From a checkpoint of a small transformer trained on Wikipedia.
Size: 8 layers, width 128, 2 heads of 64, MLP 320 SwiGLU.
Training: 139M tokens, 8866 steps.
Each number is 500 + 25 x the weight over its row's rms, rounded and kept within 0 to 999. Layers, rows and columns count from 0. Numbers have three digits each. The size before them is the row's rms in percent of the matrix's.

# layer 4 attention query, 128x128, rms 0.0703, rows 0-25, columns 0-127
151:484535506497453495517461487502480485460480514528516526483505451498503474462546488495519497521516488500491511536504470486541516534440472483533495521465507499523537533504480498532489554517518540529488474532525467492477506506509484504516523499547496513473445527523495513501500507457485503466519510467497488501553523542498514498487525529458493499491491517491507445526447531510471480499537
101:477538501495445491497462500472472504452476544515514540485521461499508466450545470490511504503520497515504529532460492484533532521436484490516491508485495536516513538499532496521476542503511522513467490518549469496473492493506483512516526489547516513463464512517517514501489530440494498467499494469507497502556529554500517502489492522489487506478465506463495449511472520515480496496515
066:463514534480492502534496498477488503518462467522473524430509511491515525524488527534509527542471471482488536482505483509511505502503504500497531460503464491531497481467449512509485508509475491499529504542516505495511524552508519463496507522516516485461459523505493462495516508482455534457499522473514471469524516500500463540493478505485458417470531493494491516482469494524458496532471
096:544495483490525568447513493475525500500529498493503491522526535525494526501487527515465480470497495515549458470505521481517479494530513507526468498526482473503494513485510510483478442480497484513500516451478476509509492502492542523508485484455501483535537483501536496498470492540498480546464495501518512480451482480502543517530481477524556487522511471536483533514528472504546457488468
084:523503485532506493514515518475480486497500521482512539508475465473493450489509509446538490518517485526464475535490498482473523510482446485512547497468513478501487510493473528487499539527505525531484472543527503482496484503478453495502563499530503500465461488555473487543508498477526498466509509471516531524554520514499492487491529515488485504507461549502520444525473540513474506512540
122:459505539484504466531516529552487493472509504517483524484527494472506496502509515512521479511533535512475515537525494531501508496460521511478467510477477481546517463500446491481513503486492511472501500508501556517502508466502460474516486551510499541533489501518498480513511478492501487521472456504487445537545525519512446505455500496495464489458491506545513523514543526468470514538454
099:549480536509477540486536495490538508501508511468531510472497509510489482523484505504472531503437429480495486455442512492479475471498505496460515514498477477515466532499482503508487475485476518529514499511494466513510493515512531491469489526454464456503515518479468507469484487490491494495463487579486517495433481470485468509524489482473547496526480476515526493504480492490540492492507
081:470523487467487439496477486459470525474482539500479536478512531481481467494548486499517495516525487511462463516493484508501504539468470490520519434489513477501535517531518512494487520512487504489510502532544504531485467516481483508548490494542524501496479509492487490501504534481520510435483512468513497511527540514468501530471501561486495458443477462478516490468487538520505475514511
096:503468515465509515521538489464511484482463492508462509495477487479513463489517458487538496511514519498465509472503505503500499484495468490484544511507508525470492509534506517500495538502516510471520481486542542498534454488506455464524544524526525515445516499503477514546520523478539511489513491473555531477540478509483492521476486530508482476481454438485480503493518513555458536534486
116:508530461507532501488481515556505519512507468537498469514482485465531531524497492498454499542501507479496503512530535475496481515516481507443521462533505479527540496497476471506520510584466485510483481500462531479489490514518470461494488478482507449517475475483499494532528502544493482489493527510477507480546484504508483499444476500491553432481532508494479504473508480493518488499512
096:544458510480482461510491530510531549504490472519489516522512492488483535489507501482503505489449513491527490499486531479506454480492556546495459517526478493515513500476567534541524493462488461493470533452491478490516523534533506479492512499489489516532500506490474498478487480479458532519512500482517519506484466488565535470526520503524536514533548522503488494503505493518477535488453
121:498530475518500510497480501487508511513555488478530502456534513477502498519452488501493484436474460502488481462495512476490474516504483488530504472512478463446498496473436473502488487487480531514507497477497457472498513485521518499494488462497496531471538498486507531474480457493539543517552521472497487502524523470487456462482531513502509474496467490561536464487539499509495466469523
102:532468475515500521464516531474513480469512470470542509495529487488501475460498481458520512493498475485457480512563539505498503522487501508529525539497487486501518494487498523472520548468530510533484484502544496444532511472429471508484497485505531535466514515511477494533544483467539471538486532487505510534523494498510496481515503468498513492484537509512504477529521508543498554533503
104:482499511495502506520494492522478495477489542525506548478511496485483505499535477468533507519481470476485532539452542471494529498518472514503487569491495560560541501496488497552476503517466536524507473525544525479475504525496493472532487515523502489487414497519488504496522526478471476455494568503534487504521478500535525524508488522497504504477510497508488499494487495504486504489461
066:520511492526499477445520494482508511485472520521509518532514508513471513533505529519489507507496493516508471530503458491512476477492482483550515507519462521532497526520541502511538499448497505488496517496501512483512517542520506514511494550519471500542467541538480522479443450538469498484477577489488521495458539491550506486478493511509519545495520478513528493503505450483538524466516
106:510523476498500497524458535542489489460487506479537492455517476497492528471495498526525484487515498539525471473540476497543490524498519490467484526476488525507501522496478513457488461505467528472523492487519465555492517472523534482480518452531492544466519484494543438472557516492481529535485489486463484545532473507521479495459513514502475519495504494508490493516501552467505512514494
087:477488501462476495514460502466517479482510473487460472534568489523463503523510495528463459512478472482506495495511458548522476500489525522506470519486496496490518514507498433551478430507505480533499486497476453509515531462481513514513523502485513507479464480498476530502472480523483456471554521490459471475488526521528529534521493482475545506494478496491492513521516524486523490510500
082:483504505500460426495477520508510496478500480497513553525569501463509484540522491487529490482485504506507490497456495522457506500475489480504456511529528548533480522522532529492537512458515505509501472492507513481452491495492500511526481517484480519492480500503501518508475487503522533507527537514496479472513463516485522478498466526540465544531488452480492550533497505502519533458441
099:503493484479482483520529486470539507511436483520469500525498497489496476521494520474469523504523476517486516469523473505489496496483510438530508525528506490505476514543515460520499473482496545476470522478516509542499553480492443498535542457543470457536480536503519521558482507499526504472473521505488500498511496526531480537486506474471489510477485486531519483474489515445494463530510
196:479515500483462484512503481487472486474483514537498558485496486495494493470552483456560523534529489522483489516486493496526548509467454489540505504491507521528549536513511508518497537495494550483493491545542529503462519507478480483530524504546505485472458517561505525520507549488488512463499530492501525507528510543494527532494530538480468522468505481518519496499480492503480516497521
109:502535512477506481518475487480514477473478492538490486503535514494525518482505541511479494507457485489480487469518430439528493484510456497538548502428475499512490519532498489507471488554431480492507514508517486509491478525474470492488495519497506499507473497520508484492480518499476493483463519515498539514494515485529546533485494489452489479483556486549516517546500501459512488539502
077:543489493510488475486513520505422483489491471537483488488504473474518501479527464440530524487532497510485520526491483488537524505459498520506480508517518521500523513485479479507526493506508509496455499537528492489496499479486496489548481461551552499479476544572477523494498543471486480477488515494511481505545504512538513509495541527443454485508526503477513474464505510510499463479521
111:498464536504505504487534456488501476491516510485521517502479500506472446495517483518455500521506488468518457555504518447494514496493497497542511511523473516506505487482527508523502513472484508567463497495484504485494500535482480539487531517506488461476492451477475507509467507482533496464450506494524458519454492507506481440500549476539512519526428542470504497489503511503477513520513
103:486481494505514492484475536526503524513541524490525516524504506524447465513485510515483508493521537473493478523493523540479498474472474541486513471514554486461470507540494482510486412488530454515481469490478532484518522482481509500502486492493523530494534452473471468501488515477527473527544502487479494504462517492483522551497504510528510518463429510510492477501521506514515470465522
111:530524490519477477531534504464520516506485513502536519450519546494516476511513466475496505490527494526518471460479520538491485460483490486484488506501488491488480475505469480531524484507505559455543514451519491544506485522525448510483503503445509527502496530509488526488510501510540531517472482497490467496489451466503499444526481481538508539466455468522537471471483496509515488530491
104:501490510467511480484488509524501508484521470524444478499513455491501465494538535483501507516565508538483511507536498560496534452466470504469510433455525471526515524502502503509510522541521486497494521516509511520526480460470466472519521500499549474513459510535481514486490513500478534468475492460491492491530525515454517500489494528497461483464491494508493506463497481498511442501473
# layer 4 attention key, 128x128, rms 0.0695, rows 0-24, columns 0-127
077:515472490513527503482509460518494482527524510508501508533518518473455508538476501491493544513502481536499467484448481536492518462553512534484496522529526503511523514510532513486525489489504470464533543501483535500524531474491499509474476471468515491499528504518544504479507529548490446489475503557493550495484486475477558499532497465497518545502540498526490525523520479530533522465506
066:520490521503518513442490482499485476550495503497531516542514518490451501541517501507522524508482447528473473486452480515499520493537520519491520507503543505525511506520538484462505503481496482489527507530500509503542534461480472473497484436465557493506534511540510546498540490521505481480445492546470498501477495479493525504526508468536473496528530504551492490511493477503477507484530
077:538466502488499491522531506490453521467456493517488542502481471485514481455576500512531518509487511499501479537511486555533513486507482510505482505517530545488495552521512483531524536500533482471536527507518507519500477512518508527535528474506466505487478545524528502513508539494492509518492532522552510483517481541460545484511525542469525544524511484481544519526498525505506507493505
088:454534506523524529509467488480511504532550500470475472466495509519527530535460499497475463487483528496476536484542513504475487518488495500508526493500465480501447466472482472503493484527505498495490464477490505492519522482499497478518473504507528542495510485449469503498509443484516519491533489479507439488478539476520448506483485466532506472473461514517464497453484488438478491538481
117:542485482519507505520519516514487476452516460536504525514514514492500509510506491497524523481516485486496511507484471523519523490511517505485444548530536500532524524515518509488503499488503489494501528504476516501490498529503495503494508465498490484486520536526459464486467534470472470489423515514474561536515490525496568521547548495486494533500560501467523557542529493530487509482502
109:473501483467520446519539484523529505526490495515484526538449488519484500495485506529493496500486505515476486444475505464493501525495463494497543494537503508496519540459496491498551497471508473523514530474497507510511478565524503530495494545484463508494509503498527495512500514541494471449482499511522527494529489467486516463511486548517513501484517445483513511558518446526550500517535
106:484523498541514551504455482468500503446492464508493510467518458522543480486504506493459463487508487477548515505526472475506459477484497511496448482487471475494445490529484476463486522489497505490524472478502483479536508481486466480501496487514501529487484487510513483524498489454510561482470523553493484515551516507538490510461506482490527491524506487463455521457476493528476529484486
091:508474525493496473519515481500480475519494530540504529483498528490461542490533486482531546541530474537480504511451505510546532469516483504523525488512543478501514551524512495499556544485473473515545521507484509509509511491482480478502515483519471479504485497549501530537521525533510457492504540536523545486515475489479538502508510496496503492541546514531524504522509533532460543493496
095:532483496527488504513511494494484479478475557518496497532482504489462507459498509519519546534534514533517484498513477530518520493534486526518514525494527501504511562500526495534528478509534461507508501502514496460486488498508542516491517501463474442494500502545526470483471525519535485503547491528502494506539485533475541456509521533528480530518552481501533479538475519502501487433532
112:498532518479502494503544531482536507530489519486476468478450500506478489524483450511484482464467554556491480478482454497506487520510502481525523526477480527461455492483501502513482504502554511450528530481477546519506487503476520529531469542488495495498505462520490508495507495502447516532474495491463496496494508512479514466502498486517479538495489471520450495551554502513512450504516
114:524524480488536506481501542487496551458483524458527482476524512519493443495494520504460447473510487480526534475509510484492476541492503475484477526512492481469525475528491495503469457505476507485467470505461495485472509441473544506478490514476511533489538470481521503484514504519477539524516458511513463512472492484509458535460492516492483485490466470485527476458493484462485466532483
084:463509503488509530489482532523522458491504465496505490519527484498441529512518549535458491500498487484511500504516441501523545466488523517505458518483535468521483461520461479494490509465485526488499549482461507485529490494504506518533484483500469535477517524479511522516470511470489526461509499493494454479518550509507535529564492509500549488517511535462498532528505533481468498506472
123:512485483506483478528509453492487516492489498533534504489499501473531482495552533481530529521552499500501482524468467499502517540466451477500448497515526511514512520528493495535517483517530465497538519523503500499485498533494496495506523468507487481495504512532468492461444541510469476464498510514480512465518494519496515548558545510495456466528524501476528513533477481483469484446456
070:506493476483494513509523470449459522507454502549501521489472468486556468500537509480516519499512470539480448476483508501530514498473469481484480500521527537479489524496534473459523494485491496503566493529544528548489496525472530477496519487521520517518488483523506562546516543509515515523478512493508522505465468502466502477492501493487462518481528495489522538479493488489498458485540
147:498529498502517497487471515526507509507519489474520482503532523543548499553448490506489487440530496463492522492490529511480496489504497479469478475473482477468473432496501479446469495511496507482477481485485505495498501444499518503447500508492509550480531465464514490521528459487474522513538483472480466511482515465535435505508490468500525460511474490512484508474502502472502479495450
106:488475472508483528517490478546549467530521450500501482505508494450462494496522514523437478508503504484514513493553495475486479486534549508533512510510511490458528490481467519490488463508496464532500552486512463432513472530517493497516484483478536514515531467488513493542481488497463487499498508483541522491518519490516485487469555499467507472489497516510481483521497474446499470485466
110:497505489519515529518504472526499518513524491436535448474527499529518537514472508521444485487479500484472491470538502475473504532507528465496538488495469481479482466467493512472503476503487494531485498417473502505485513525524482505492487542490518538511511480499496470481498427487497519537524466505485482514496483514490469480522483466504544483551517543509504505464476521461524478518505
158:525516472459493515532526459472459515464507549532465525499487492474495487466523499473517530542493467519488499524464489509549512520526496518496512478509554513508538539521514525503509501491467485509522499554525523547516484502492506484482508534538498488513489518527536515517481550527478489443513495521526539498492500522450521530499492495475478536474527488488534481519491477542522533494537
090:476523511537515500517490471544474472524526515469488490502482501547460514518449490477549495483519509546506479497491489479491521483498535520562465486498524535508531485478526483452484525496504488532471484468515510452499484486484492495452470452489513512494459475475490486495520456522499502505487520482488485555513485463524480487535452520527494519491464508489474510530483482534508456458510
053:471517501477533460501516538519497503527520511523449514505468520481466518495492492481541530476519491518528513479470487484491502457453537458488453481501505490480521492540517445483505522492497523512513455520548528510519504495520500503484483495528512488520520487511486503532521496499494521520565520459534490509466512467511480547506434518472498479488529513519496516523461476515447500500446
101:505519458501513532460529464530424528509518488530478537480484498501477461487527469446540508527511488528466507493482523490508495501525530490505507495519477542453467504495511471504498525482538507459492520499470495474529497510528494476550486501527516496497469458500509485547523527493490466507498500494540493491517457508494457489477456462485514493546509473509488529561496500503474487470483
115:466492542508511535519472540533532487540501469465547450486501533535515517528455517529474497490491544505519500487544498503458480500482489474487499514483463472513471454470473501498480488530495490515476494446473493484534483487489485488493486489487510528494506463462479501476524444510497537523522458484453463503462507454519474492502499480515521472490476513507482520472529487449494508508473
119:515471510502511496488494504464484508513507493520554514567520501500534507482497512486537500455474506511504514502466436535529523558518487489515497488558517483456487510499515516469486458512468507444521457515479485492483535508468481498476487461511487511481472554511491451506499512455546482498472540524468513503495471514495531522478530511522481497511518493494525500491466491523482512499555
102:468545486515518457563523485496476510506523512512503455511550495490520513457509488520529510555498503480485525534480472503526537501507490489491518526483484519539576521499523486507514524492490522480486485517546531521483534511484514488475534528532491490539493532520466504524505543492481474501487501522513550537497507538479536482507484509514517512515533538517490488499530529521519526563484
104:495505504484484477496510493525482466478490524524471496478477456485499519479474537496484501518486484474518507509477464511522529502469542502516460488519501518515502539514490451473507530504511491528475506577541476444489523480492523502468479482558511505487492496498520496489464525449500492433524500523523482484532496477458531531478502535478492493477490501461439493458497502545481522481524